Part of a small language model's weights: vocabulary 37492, 4986 steps.
Each number is 200 + 30 x the weight over the matrix's rms, rounded and kept within 0 to 999. Layers, rows and columns count from 0.

# layer 9 attention key, 576x576, rms 0.023, rows 496-511, columns 384-479
213,193,167,188,212,163,182,256,160,184,204,237,258,233,206,169,186,200,197,182,230,107,217,92,234,255,200,204,204,194,193,198,236,216,202,237,216,200,194,176,161,160,200,207,199,169,199,213,246,246,218,210,178,205,228,196,238,199,220,194,196,199,210,227,228,135,211,222,176,222,203,209,201,230,201,152,193,213,181,285,243,201,221,205,145,192,201,218,196,210,235,160,219,188,214,220
223,206,197,171,252,166,217,286,211,135,220,214,244,208,215,187,223,197,235,225,159,112,187,156,200,208,244,174,223,200,184,198,236,203,206,188,164,181,226,210,230,238,185,203,235,200,159,209,197,196,214,147,196,221,253,202,229,212,137,139,238,183,238,211,184,155,207,155,185,222,190,254,154,199,167,149,216,229,224,194,230,228,223,136,243,157,175,225,219,164,201,266,212,202,218,160
93,163,231,218,243,146,214,209,214,190,187,206,169,232,215,259,163,163,214,237,202,180,177,233,170,198,188,224,221,179,182,152,191,233,155,218,205,222,174,164,230,253,167,241,176,213,176,201,188,226,191,185,238,182,257,234,250,211,153,147,170,189,162,209,198,192,184,230,193,189,233,197,174,218,193,216,280,173,230,197,221,225,213,167,219,218,157,187,220,184,192,204,181,150,198,168
241,194,172,159,214,191,223,151,167,206,208,176,186,168,158,202,189,167,290,236,224,125,205,289,168,210,195,201,167,154,224,204,239,247,170,125,218,189,182,161,233,157,197,250,164,215,224,181,227,221,183,155,174,180,191,185,264,203,187,208,281,190,229,195,194,161,245,218,218,206,229,223,189,193,155,192,195,249,184,209,211,156,224,213,214,211,178,160,181,199,169,213,212,223,243,202
188,207,217,199,209,121,143,174,144,246,139,197,199,221,197,188,198,287,185,197,237,162,209,197,192,180,159,197,146,164,217,292,141,306,176,227,190,191,226,255,200,213,274,166,209,126,176,227,219,188,205,247,220,192,209,216,216,186,156,242,189,212,193,204,216,220,208,157,191,220,145,162,205,225,203,154,190,172,241,168,218,201,206,225,203,218,176,264,210,200,193,250,195,205,184,229
236,237,193,268,170,246,183,226,206,154,255,187,141,163,169,245,159,152,218,216,144,192,238,207,181,228,187,186,214,218,178,197,196,274,180,246,163,191,142,223,220,166,216,169,228,194,205,210,231,220,266,233,210,137,235,224,210,235,201,237,98,166,163,186,164,180,163,184,179,165,236,173,241,199,159,222,224,182,154,244,223,214,218,194,215,212,195,165,199,196,227,203,185,174,192,196
167,234,230,212,280,248,204,188,230,236,229,255,213,208,231,200,181,240,171,197,176,148,173,192,155,153,278,171,195,132,195,214,228,162,199,268,234,168,230,225,191,203,254,212,204,69,274,253,182,181,191,180,216,163,243,183,217,182,179,171,223,159,127,159,212,157,213,202,201,250,204,146,216,215,193,220,202,229,262,183,199,209,219,198,232,241,179,203,161,222,199,205,193,223,189,211
252,214,158,206,207,205,205,144,166,218,208,207,183,189,226,234,151,138,208,244,201,174,191,160,203,231,231,244,202,213,240,159,177,219,193,240,166,179,232,210,293,260,176,173,167,184,235,247,191,186,227,250,217,191,268,204,186,188,207,274,261,240,205,199,257,197,185,200,219,203,198,221,171,198,196,244,210,205,235,243,238,218,178,177,212,193,225,221,268,207,223,198,229,217,180,278
203,209,216,190,218,136,243,211,173,217,218,207,238,204,201,236,220,217,197,238,229,232,169,243,196,185,195,234,175,216,164,271,215,183,211,222,236,182,233,204,181,196,198,184,149,222,187,247,244,227,196,198,196,177,218,176,174,198,212,203,215,170,211,217,184,219,167,194,215,226,160,234,199,227,198,175,196,206,284,220,226,253,208,160,181,195,228,240,284,177,194,261,192,188,198,205
222,144,193,221,163,187,222,215,221,151,176,202,199,220,205,214,212,198,167,198,193,160,115,243,211,170,240,218,254,214,230,218,252,227,179,204,170,194,216,217,206,199,189,178,184,212,233,204,209,223,157,157,254,200,227,187,169,150,191,216,260,223,197,204,272,209,198,246,173,239,199,167,213,160,217,208,216,161,207,186,161,184,174,194,169,155,219,206,214,242,225,149,181,171,196,262
172,156,232,188,191,155,177,240,206,198,232,216,150,166,225,194,158,186,160,200,265,223,163,229,210,152,223,186,151,268,167,177,194,235,189,204,218,199,180,214,186,166,199,205,208,237,176,193,114,191,213,215,162,173,241,239,229,210,178,177,246,182,167,173,187,166,231,224,214,233,175,224,231,180,191,196,198,226,206,169,157,231,193,167,194,198,218,194,214,237,191,190,214,188,257,194
194,204,227,184,188,144,176,152,243,202,208,103,197,156,189,177,181,221,157,185,211,150,222,231,195,253,194,163,235,192,224,201,151,230,216,204,195,218,179,193,174,216,195,156,246,245,215,200,186,173,231,237,182,232,187,240,215,193,230,190,179,192,188,227,185,181,185,237,248,244,135,189,153,213,216,202,143,204,157,195,180,259,212,188,190,252,220,220,221,134,197,163,149,199,116,212
140,170,166,203,202,233,173,184,178,210,184,159,200,214,241,178,205,217,214,191,223,204,234,197,219,193,137,212,226,187,190,195,137,246,222,199,235,218,203,211,193,211,207,202,207,202,197,199,207,188,181,181,218,197,185,172,251,227,178,239,203,203,229,203,192,216,194,215,243,193,199,207,181,216,186,191,158,210,161,208,204,213,192,192,204,181,198,198,192,219,196,238,210,133,213,160
215,170,171,218,218,181,236,141,254,188,189,215,160,262,239,181,189,247,182,191,268,201,176,156,138,190,149,191,235,238,187,240,206,202,237,174,255,204,218,167,183,174,256,213,161,141,239,171,175,274,201,222,170,142,145,159,197,214,243,171,246,180,196,193,170,167,212,282,175,204,178,193,155,225,235,224,203,216,200,190,160,263,159,166,231,216,139,177,224,245,229,162,145,255,182,203
212,193,175,202,171,150,183,213,224,213,211,254,168,132,245,148,214,165,246,183,266,270,185,218,177,165,179,238,218,209,202,229,213,186,180,222,206,170,174,195,171,196,181,247,175,153,219,169,240,150,210,225,263,258,205,191,182,226,220,199,229,213,170,214,173,214,185,181,199,179,216,105,145,220,212,211,249,221,215,197,217,238,200,171,178,154,191,208,190,208,245,199,208,191,206,215
150,219,142,169,186,211,202,233,140,262,230,205,249,214,183,188,209,192,218,212,185,210,239,134,281,181,199,199,212,200,190,187,169,257,187,221,199,162,203,172,206,215,226,176,210,175,260,242,190,205,229,218,241,177,204,215,179,175,248,182,221,244,232,188,160,219,174,196,254,161,164,216,192,186,187,231,218,213,171,233,180,147,182,163,157,182,228,232,228,233,169,214,218,217,276,196
# layer 9 attention query, 576x576, rms 0.0242, rows 497-511, columns 384-479
240,216,221,181,228,220,194,200,161,188,194,242,196,204,271,171,178,148,200,197,172,182,171,255,202,184,183,218,179,211,200,196,242,209,214,175,165,234,130,151,202,229,252,177,221,179,161,234,217,211,154,200,297,222,195,202,269,250,224,198,235,246,192,183,151,176,228,186,180,206,220,198,193,216,184,155,228,174,227,164,205,153,238,165,266,193,209,208,218,178,228,246,178,144,209,196
179,194,157,200,216,220,220,168,189,218,177,210,161,218,243,231,237,177,206,191,141,170,166,202,179,177,155,258,212,142,161,209,194,256,187,232,187,205,160,189,258,183,236,212,228,194,171,214,192,169,152,183,212,256,124,259,225,176,160,170,209,222,217,195,219,156,228,209,207,217,261,235,131,174,175,166,282,174,284,227,191,161,198,164,244,181,232,194,178,206,191,179,169,164,187,225
203,188,264,157,161,193,238,130,201,183,232,180,209,216,201,170,249,235,186,232,182,131,174,275,167,181,258,184,214,194,197,241,189,246,167,196,163,149,177,177,153,165,254,168,165,209,213,214,164,189,209,158,142,192,259,185,229,230,192,178,240,189,203,216,184,210,237,164,203,204,223,213,172,202,153,155,214,214,182,221,205,140,203,218,213,199,225,185,232,225,220,175,223,186,203,193
191,202,185,166,202,175,127,173,227,179,201,205,122,203,220,203,173,202,155,184,234,151,246,240,246,176,190,191,168,238,180,231,230,279,221,173,203,209,204,161,168,220,233,203,177,184,203,178,237,206,214,212,157,225,221,234,211,171,193,230,151,207,237,185,216,218,222,199,215,159,226,220,205,193,167,218,140,194,191,260,181,207,184,238,174,236,229,207,187,179,195,173,157,229,208,235
230,208,157,234,199,134,185,244,204,248,220,223,213,197,210,209,191,203,221,207,187,175,236,169,216,232,221,196,237,235,179,196,191,197,214,192,145,250,156,210,242,213,203,185,200,175,179,159,221,183,233,252,231,197,213,224,213,211,194,237,227,191,180,199,215,244,240,209,221,183,213,152,223,209,175,196,252,193,194,229,205,180,209,219,193,185,236,179,179,208,216,194,201,234,186,180
156,182,254,187,202,222,209,203,172,193,201,205,192,205,202,208,165,173,242,154,181,144,216,194,193,209,197,230,211,210,193,199,213,233,208,158,214,194,209,213,211,182,179,199,130,198,183,231,213,189,146,185,140,195,211,209,211,185,159,175,182,176,170,205,229,200,158,207,239,206,200,185,174,161,243,177,212,203,226,211,182,212,188,203,198,209,202,229,203,242,200,194,216,212,221,167
159,164,189,133,181,139,190,192,194,255,193,190,199,221,182,236,241,148,189,205,140,151,216,211,255,215,213,277,205,210,215,150,214,195,106,164,202,220,186,230,222,246,264,184,187,217,208,180,227,200,240,218,149,240,188,155,209,166,191,224,276,154,215,277,216,214,220,175,127,203,181,180,235,216,236,227,160,194,189,205,187,243,220,188,208,189,215,202,222,187,218,223,208,164,192,213
177,203,193,212,250,186,193,203,201,197,177,206,144,173,248,254,215,192,214,192,213,183,199,231,162,191,229,212,177,169,212,256,171,205,256,202,209,192,249,161,231,205,214,173,234,170,207,289,127,211,192,165,210,220,195,192,186,185,174,213,188,163,141,207,192,195,227,174,197,240,211,207,207,206,159,175,191,167,201,160,219,267,189,191,157,205,216,211,229,233,161,209,235,216,211,215
183,207,222,161,185,214,201,205,175,186,247,208,208,225,185,208,163,183,211,178,191,198,193,230,168,176,209,176,153,242,190,168,226,217,220,217,198,189,250,213,205,139,178,218,153,226,166,218,187,190,213,144,259,231,214,217,199,234,206,184,254,206,208,167,223,187,173,195,170,209,167,209,202,213,235,172,211,197,215,227,191,245,176,168,179,211,224,211,202,224,200,171,221,192,237,165
223,244,177,183,210,225,164,120,208,193,261,232,181,221,237,158,180,189,186,165,231,208,224,230,207,179,193,188,167,189,143,241,166,216,164,255,206,214,222,212,202,192,207,208,202,240,221,182,180,268,180,188,199,190,151,218,197,198,192,213,179,220,160,181,195,198,233,161,195,186,216,231,223,168,140,196,165,254,174,172,190,228,171,167,199,173,239,210,165,206,139,180,174,161,163,234
164,177,208,192,221,242,217,188,205,198,153,213,165,176,157,224,162,214,149,192,244,215,277,218,175,206,198,206,257,223,205,150,189,217,195,246,211,222,191,199,183,206,255,231,239,181,192,206,300,192,157,257,190,283,212,205,169,217,198,213,193,199,204,210,201,196,225,261,245,127,228,173,185,229,198,169,196,177,176,196,139,234,215,194,258,191,165,284,195,207,156,224,228,231,178,182
180,165,186,186,178,226,186,165,244,163,177,127,146,195,195,223,196,215,142,183,215,197,222,181,146,186,150,252,173,199,236,204,169,230,200,205,189,195,217,211,136,212,194,238,194,184,204,152,260,228,209,224,216,199,228,209,182,199,199,232,189,196,175,204,170,178,253,205,187,172,231,224,232,244,197,166,215,169,197,289,151,175,207,205,187,179,154,196,215,214,228,231,192,176,198,220
240,198,188,247,227,226,236,205,206,184,156,189,232,207,216,181,205,208,206,184,226,191,173,215,251,200,194,241,183,199,196,190,213,188,164,196,173,198,133,166,201,210,121,198,207,239,266,187,184,255,171,207,217,163,179,213,200,238,189,180,201,194,231,152,211,204,216,218,206,199,212,169,175,172,186,185,228,216,188,188,231,174,255,202,213,206,222,239,199,202,185,196,207,182,218,189
216,291,205,216,226,220,163,234,189,220,170,211,264,167,183,157,222,253,184,131,122,182,205,198,176,198,196,226,250,221,155,173,235,131,200,209,202,197,152,230,219,185,212,207,165,205,122,181,182,220,186,220,141,240,105,206,167,200,208,133,187,207,232,165,185,212,204,211,215,268,238,167,196,194,221,198,186,190,208,202,246,215,166,185,236,150,202,186,201,204,202,220,196,204,199,242
160,205,197,195,215,217,169,232,252,262,190,174,184,160,176,194,191,172,180,229,158,198,271,197,217,187,220,173,214,194,216,130,225,223,193,209,226,173,192,155,170,230,194,236,183,178,213,245,251,180,215,237,199,268,211,210,273,192,192,199,186,213,232,181,160,176,198,209,224,219,183,222,203,188,218,263,123,215,191,232,194,190,180,241,192,215,194,187,232,241,130,248,190,207,174,217
# layer 9 attention value, 576x576, rms 0.027, rows 448-468, columns 384-479
235,238,209,194,262,178,222,212,199,234,270,231,212,217,279,198,176,200,259,168,220,200,213,280,192,260,185,216,197,190,224,209,155,213,229,187,216,165,153,158,202,154,189,159,229,196,221,186,192,212,220,301,208,195,213,201,208,207,261,252,156,236,150,208,189,188,184,177,160,214,195,220,199,172,183,209,266,231,252,193,187,218,157,224,147,172,240,154,219,231,149,164,157,245,265,265
126,249,120,267,131,179,219,219,229,192,165,253,237,189,212,180,212,275,217,197,211,182,146,225,196,204,191,257,222,151,153,173,196,270,163,201,181,213,190,255,222,230,242,176,185,190,162,241,188,211,135,240,265,198,231,144,192,201,304,162,146,166,231,252,137,202,264,230,176,226,242,148,267,189,135,214,240,211,187,225,150,234,192,174,204,249,195,175,188,193,226,231,257,188,242,255
254,133,213,225,215,217,200,192,216,168,155,189,196,196,189,256,205,189,186,224,223,173,214,184,207,187,187,212,176,265,161,196,228,166,201,219,187,217,163,162,205,253,211,217,211,200,240,237,210,218,253,225,218,173,219,230,169,267,185,179,171,223,211,179,246,203,205,168,247,241,210,294,202,245,108,146,146,194,209,188,234,189,211,149,197,151,212,196,181,230,221,151,202,170,160,202
171,256,205,210,162,232,214,154,184,224,254,193,209,284,183,188,156,190,167,214,261,206,220,201,159,175,169,178,196,196,267,164,260,254,176,213,230,281,204,217,215,77,222,209,261,193,199,267,208,220,186,265,135,135,230,190,186,171,180,243,191,196,171,219,187,142,145,195,198,197,183,209,191,165,288,168,148,196,200,202,218,174,252,151,193,172,174,204,202,160,164,216,213,207,164,127
236,203,176,181,229,196,167,171,206,201,258,165,207,264,221,192,140,171,234,257,237,185,178,204,191,230,159,206,168,208,208,208,131,202,183,189,199,154,213,164,195,236,166,184,195,208,186,283,243,282,208,204,168,214,176,235,251,265,190,159,233,175,162,233,245,223,257,154,160,204,227,187,194,165,226,212,179,143,216,132,159,164,289,201,201,136,257,155,178,190,196,181,191,234,146,221
207,201,190,118,171,181,216,182,192,224,289,217,210,156,177,185,253,177,184,219,231,190,145,222,211,198,204,144,214,225,183,151,163,202,123,229,142,172,192,204,177,190,158,210,171,214,193,160,169,208,153,205,245,158,223,135,170,201,225,268,154,227,278,205,167,120,161,258,231,206,183,218,225,218,147,194,206,252,229,208,196,202,222,236,196,239,214,238,215,210,189,184,183,205,162,208
210,237,177,219,166,213,191,225,251,241,153,199,195,188,217,208,173,169,208,165,221,250,213,162,279,239,185,190,169,254,208,259,233,244,186,157,189,186,232,201,223,188,188,166,234,196,188,232,189,142,220,229,44,282,212,153,190,237,193,232,233,200,222,227,226,160,236,137,232,145,207,208,238,225,125,145,230,179,197,231,188,199,301,208,192,190,159,137,202,181,163,213,166,212,192,204
223,243,263,218,248,201,178,129,185,209,151,172,192,225,197,219,165,215,211,104,216,220,221,241,217,205,194,195,126,223,247,162,219,226,163,208,237,137,180,202,190,111,174,205,186,197,172,186,195,138,247,205,199,260,218,151,123,216,183,202,204,247,131,170,143,149,182,267,244,182,226,243,172,195,220,224,183,295,192,220,207,194,254,168,117,222,248,252,199,197,170,190,231,86,260,205
279,195,202,213,257,152,187,176,211,196,194,145,148,214,224,239,176,164,224,204,245,166,177,214,182,209,231,150,230,199,167,170,155,177,152,222,218,112,182,159,177,187,162,182,181,188,209,204,165,233,223,221,229,150,234,255,190,234,225,146,194,224,143,139,146,162,244,178,258,234,190,172,169,166,231,180,225,177,210,232,190,164,149,258,219,189,159,212,189,185,206,167,160,151,180,189
254,202,293,212,218,218,177,192,252,209,162,193,195,215,178,175,216,180,228,174,212,177,181,151,218,225,192,193,172,211,229,202,229,226,179,201,184,167,187,193,277,165,204,187,186,203,162,215,178,265,219,244,300,171,269,215,138,242,203,243,226,191,182,159,156,183,263,197,215,185,256,197,313,166,144,202,159,145,200,218,260,179,220,190,247,197,222,161,236,183,227,251,193,210,198,130
231,188,194,149,239,192,212,208,202,253,202,191,189,217,195,158,193,215,184,188,221,203,212,193,135,199,235,172,185,166,174,191,170,234,174,164,246,142,178,173,234,186,183,210,178,205,187,178,214,216,173,202,194,219,203,167,334,121,217,191,176,197,249,130,224,118,75,218,227,198,223,209,163,162,194,189,176,268,217,210,171,196,210,317,187,148,244,223,206,166,213,205,221,225,141,220
184,257,210,213,234,179,190,184,162,213,182,242,168,192,189,183,204,141,168,204,187,204,162,216,210,237,107,233,236,192,305,217,176,183,198,224,223,187,196,190,224,138,226,169,228,188,181,224,216,192,207,214,236,155,175,249,170,239,176,207,190,191,270,215,173,234,186,214,230,198,173,212,197,149,160,172,235,149,152,200,175,237,212,216,212,214,259,203,190,165,187,254,226,175,250,159
214,279,191,184,180,173,216,196,186,215,134,212,201,242,140,219,187,245,149,151,151,217,163,220,227,238,174,192,215,160,184,245,222,158,206,171,199,191,249,149,159,223,238,176,178,171,217,188,138,198,186,167,171,239,219,202,106,237,243,119,153,201,205,173,193,195,223,204,200,137,177,228,218,210,234,259,214,157,191,180,168,154,215,180,263,183,168,162,213,200,186,195,238,264,150,182
252,200,165,168,237,208,182,230,183,214,222,220,258,193,195,180,207,222,230,209,163,218,151,187,160,215,257,181,212,155,219,167,246,216,198,216,246,257,179,186,193,188,176,201,206,204,173,154,205,290,240,180,246,123,222,221,190,191,169,209,248,249,179,189,204,217,156,200,181,209,196,174,221,166,167,216,238,176,222,161,239,221,192,170,233,205,176,180,221,189,201,184,310,206,260,255
134,147,145,170,259,206,234,204,241,237,180,217,202,154,181,200,172,185,133,157,131,183,255,256,148,194,239,251,223,255,166,246,214,229,214,236,210,183,234,178,155,109,232,175,215,184,150,167,246,220,166,224,102,226,215,132,140,92,233,123,199,225,228,181,196,167,196,174,202,184,229,209,175,169,258,165,239,89,172,234,231,212,152,156,231,115,242,180,202,187,214,220,223,258,164,193
179,227,248,151,166,157,160,203,170,226,217,185,193,169,133,178,182,183,197,127,229,209,162,219,219,214,186,287,253,190,214,228,172,160,221,197,148,195,183,329,167,283,170,177,189,179,264,179,157,206,180,167,245,210,194,195,165,155,207,230,195,237,257,215,164,198,198,209,177,137,229,190,173,180,172,237,190,189,239,237,162,210,232,281,161,266,212,154,180,183,223,211,164,135,159,241
175,219,238,200,176,242,176,244,159,222,228,165,205,164,188,225,197,169,207,187,212,179,184,243,211,198,211,155,174,174,171,209,245,199,246,186,262,233,208,185,201,187,198,166,201,175,216,264,207,295,201,240,208,173,194,198,268,214,238,167,158,278,182,156,155,157,124,203,208,131,205,199,175,228,289,236,160,232,181,203,231,165,220,144,162,176,159,194,218,178,250,188,172,227,158,224
209,147,142,205,169,178,172,233,222,159,311,218,253,266,186,180,214,167,148,228,245,168,230,176,261,203,183,232,225,119,250,200,197,176,207,202,159,173,247,201,224,181,211,176,204,213,167,179,184,175,186,183,208,167,205,208,182,176,210,118,151,251,162,190,211,246,195,197,206,135,175,206,169,185,227,221,190,167,256,154,219,245,164,210,212,188,144,195,187,238,171,258,267,238,191,156
160,206,170,233,256,216,178,253,184,197,172,164,186,213,246,220,247,194,135,191,248,214,212,241,233,213,145,251,142,290,191,195,275,231,178,190,193,187,212,76,206,287,164,142,221,241,289,151,185,165,124,228,199,183,205,174,258,168,218,188,212,204,201,201,164,190,233,155,247,132,263,188,204,172,256,241,156,325,214,163,226,211,279,226,193,200,188,210,205,190,197,245,212,173,161,245
239,216,175,238,227,207,221,192,205,240,120,232,195,201,180,189,213,219,249,200,185,170,201,165,182,175,222,219,185,223,180,156,147,183,184,208,216,222,140,156,180,196,162,186,191,187,200,165,181,194,157,188,225,168,243,215,105,228,187,227,208,160,269,183,245,200,130,205,143,230,169,215,148,231,194,219,242,180,248,279,159,162,110,160,223,183,141,219,182,196,180,189,270,133,187,265
215,276,182,189,207,223,200,168,228,133,206,194,184,200,182,234,195,229,227,189,181,204,199,213,302,158,251,218,194,201,207,160,216,268,148,204,215,193,168,242,193,163,175,190,192,222,217,222,203,160,198,252,203,146,215,204,139,172,194,141,208,244,169,185,220,161,220,152,145,214,235,236,168,182,195,183,155,217,159,174,261,184,182,222,251,280,201,179,241,156,201,148,194,123,196,64
# layer 9 attention output (transposed), 576x576, rms 0.027, rows 448-468, columns 384-479
165,165,243,226,165,227,179,187,209,211,160,171,192,251,220,249,209,149,200,186,205,230,216,257,259,280,229,235,224,231,217,167,231,258,198,163,254,191,174,197,214,250,249,152,251,195,204,229,248,181,205,254,179,232,212,232,145,215,186,231,249,162,199,240,199,205,197,177,200,255,218,260,225,184,212,262,227,197,213,134,198,172,194,156,169,158,194,215,197,243,131,182,207,150,275,192
228,232,159,190,186,153,222,194,287,186,180,180,182,211,201,231,257,209,163,177,122,247,209,225,255,270,129,186,220,150,218,186,230,295,155,160,249,159,146,143,198,203,192,164,240,230,169,209,228,122,193,237,207,222,185,223,169,218,201,145,193,124,175,244,164,190,230,174,106,266,218,207,211,212,199,257,171,194,169,207,178,132,104,198,224,272,177,255,172,194,172,140,186,139,219,206
276,230,222,240,155,212,167,192,262,175,210,160,229,233,186,190,255,190,203,270,235,174,243,209,193,194,142,183,255,195,169,256,219,112,156,220,175,200,217,177,249,199,195,145,192,186,196,191,197,155,191,223,148,188,215,140,186,213,162,180,267,204,196,201,232,213,195,173,231,208,243,209,254,232,188,181,141,160,193,215,184,240,199,214,266,252,213,206,232,105,210,160,211,204,150,239
194,177,200,179,171,145,196,236,240,202,248,226,189,209,135,194,197,198,197,160,266,156,229,212,203,223,176,172,162,204,171,164,229,139,215,187,136,223,146,208,147,193,201,225,182,208,205,242,255,139,195,213,148,262,189,144,206,265,154,240,247,151,165,223,164,199,274,175,202,227,250,199,178,214,202,118,198,196,219,170,218,173,196,200,207,161,231,171,184,226,192,181,213,198,215,174
211,109,254,159,195,174,215,151,165,162,159,187,225,224,207,158,176,143,259,211,156,205,221,195,256,243,215,226,197,144,149,135,192,172,216,159,188,205,208,194,176,293,190,190,249,220,155,227,181,237,140,192,225,175,211,261,197,198,197,181,238,182,162,157,181,177,257,186,172,274,217,188,206,234,144,190,212,124,225,214,181,258,216,144,166,185,191,228,200,229,175,175,196,227,232,191
258,205,206,196,138,226,182,241,215,288,277,222,183,263,204,163,242,179,164,183,237,202,174,231,135,186,151,166,186,159,259,233,193,162,203,176,167,211,204,264,234,113,117,192,320,159,207,168,226,170,136,178,161,269,196,206,224,152,144,247,225,197,283,196,251,212,234,248,230,212,196,256,190,252,207,150,125,207,187,160,144,164,215,157,175,156,251,148,171,142,191,182,211,161,182,259
222,200,178,167,262,235,194,196,205,175,230,242,181,180,206,201,214,184,252,189,164,224,140,173,89,203,258,196,149,185,164,189,205,204,183,197,150,206,205,201,204,233,208,162,124,232,195,214,168,200,218,201,132,269,236,126,175,182,211,132,188,234,169,180,234,176,161,139,273,219,190,182,218,252,213,218,121,290,84,167,246,222,216,246,202,189,175,184,198,222,185,216,235,163,272,191
168,171,232,251,258,195,143,154,264,242,211,172,174,246,223,234,183,125,186,197,251,211,242,235,252,254,187,178,171,230,253,262,220,204,234,241,153,199,240,181,232,231,179,180,143,207,212,189,132,146,198,233,219,249,255,124,201,197,178,250,174,249,207,157,216,170,150,236,150,221,188,230,203,212,286,203,193,223,230,175,194,205,145,213,178,218,237,206,217,225,230,231,196,139,165,226
269,181,274,281,107,163,223,201,288,192,159,219,197,186,201,238,197,209,178,99,207,179,182,222,107,189,176,112,251,203,222,172,210,142,261,222,203,138,208,191,209,213,181,206,194,219,224,245,151,239,162,161,178,242,188,214,247,180,176,202,237,242,173,153,153,209,160,188,225,264,188,224,223,180,224,225,209,203,128,237,136,228,155,188,161,170,228,214,236,231,233,191,212,183,219,238
217,160,152,234,191,181,174,215,189,158,195,117,224,219,224,235,126,250,180,213,207,198,139,246,168,174,210,233,211,214,200,236,228,147,165,280,240,224,231,202,215,166,163,214,228,170,186,169,265,161,234,162,164,204,218,89,169,225,274,147,226,237,195,193,167,168,176,230,277,197,204,96,274,184,193,147,185,195,160,236,243,161,228,190,179,150,182,187,166,173,183,145,234,184,189,296
207,189,204,155,189,189,266,167,161,236,218,128,217,198,153,226,228,154,272,241,172,178,210,209,133,191,144,259,209,190,196,230,189,213,208,245,212,212,175,176,207,145,173,231,183,185,244,189,212,142,188,250,200,229,187,251,196,135,180,242,187,165,241,210,134,214,175,201,206,235,216,251,222,238,195,153,233,222,210,215,211,175,190,146,202,144,192,186,209,219,171,259,153,245,143,232
108,143,200,187,188,259,169,112,158,200,222,202,191,142,194,181,305,239,199,181,232,201,196,193,240,142,163,130,192,168,179,231,266,177,235,146,219,205,234,164,181,154,144,183,255,219,157,187,168,232,186,146,170,170,300,169,248,199,245,194,183,237,191,193,166,204,213,231,191,233,205,171,180,269,206,223,183,174,160,223,228,165,124,146,222,217,188,304,191,255,223,146,257,202,166,149
183,262,244,276,212,219,215,187,186,156,214,233,221,174,158,185,213,244,210,189,193,185,174,249,164,247,156,173,151,226,241,146,192,192,168,180,187,179,285,193,236,171,221,191,157,192,160,145,136,248,172,150,215,161,233,113,137,242,197,203,241,217,179,165,199,230,177,187,159,241,186,173,209,146,273,264,215,236,223,179,108,158,292,158,201,151,150,147,247,271,230,139,200,175,153,162
284,171,277,153,147,234,207,269,206,170,217,191,201,162,190,221,180,220,203,154,130,110,267,158,122,204,232,207,166,163,185,143,157,237,257,151,214,233,197,194,132,210,153,310,273,201,258,124,248,164,235,200,227,180,180,233,223,226,218,241,198,125,192,157,224,174,230,224,241,153,212,183,171,178,184,175,233,160,222,165,142,263,209,236,135,165,196,252,209,232,226,247,230,184,228,205
152,78,235,110,155,231,257,191,205,201,153,162,215,177,186,203,179,215,204,210,153,270,186,169,185,208,156,202,151,255,249,247,157,225,203,199,252,181,217,185,232,193,162,203,231,188,154,217,217,219,226,159,90,222,205,133,203,213,205,250,195,177,208,166,210,156,164,198,148,184,188,194,149,223,253,182,210,205,149,136,215,268,173,123,236,276,220,170,216,208,235,214,207,240,210,190
212,193,134,226,171,221,226,197,133,272,172,219,171,142,184,182,178,218,213,164,216,252,229,299,135,283,216,186,194,265,219,191,159,247,132,212,182,247,246,292,156,178,195,242,256,194,233,204,201,136,227,139,200,198,219,193,205,188,237,175,170,224,149,240,172,266,213,174,231,178,194,213,130,156,245,245,158,190,206,310,228,200,204,199,156,188,184,206,181,178,130,251,196,199,208,205
243,165,241,234,207,108,192,173,194,165,149,166,169,147,154,190,232,199,206,201,223,140,160,211,242,130,273,246,234,225,219,174,256,148,279,182,220,231,251,255,200,254,214,213,223,221,197,137,309,264,178,214,159,173,185,183,178,172,305,253,198,231,225,197,195,229,206,229,153,306,208,184,188,201,139,223,221,142,193,201,161,211,189,159,154,228,206,231,208,263,221,237,216,214,203,227
211,122,205,186,181,187,209,163,247,187,221,146,203,184,130,174,205,219,172,196,178,162,193,214,289,277,196,187,206,182,243,236,193,262,129,312,171,255,177,260,108,148,201,215,170,176,116,189,193,150,227,193,228,186,175,194,153,291,259,206,171,189,216,240,107,227,225,177,195,179,246,265,251,245,230,191,167,189,231,217,248,158,180,112,254,201,144,181,186,227,198,196,203,197,260,115
236,180,222,217,245,200,258,192,173,212,149,153,202,180,222,155,197,252,191,146,197,171,318,210,197,240,233,245,247,175,247,179,210,202,174,211,91,180,228,126,134,183,252,154,196,176,295,169,212,253,179,149,216,208,217,187,199,168,283,270,193,208,218,260,201,179,179,224,173,202,162,209,210,193,263,204,184,194,172,226,188,141,143,213,247,233,256,265,225,197,267,179,172,204,232,223
218,138,234,200,183,162,239,212,272,223,222,155,218,170,206,210,160,138,209,255,168,150,147,189,200,241,187,162,196,227,206,206,149,199,308,203,155,224,147,250,220,163,188,252,242,181,240,209,180,186,164,199,200,211,188,207,253,231,192,232,190,209,233,173,200,228,199,139,101,202,214,191,251,197,203,155,236,112,155,116,142,205,156,209,197,192,251,257,188,158,116,249,207,197,175,193
161,225,249,226,182,245,191,158,251,256,150,192,209,199,203,241,185,196,139,170,195,137,190,194,266,211,188,199,205,185,219,223,170,98,218,218,131,211,210,170,187,230,190,154,209,207,227,192,263,78,179,201,223,114,236,164,203,188,190,262,234,163,217,153,201,176,202,177,142,172,197,183,212,224,206,216,136,262,172,169,215,123,101,226,241,264,252,218,154,233,307,175,184,163,187,203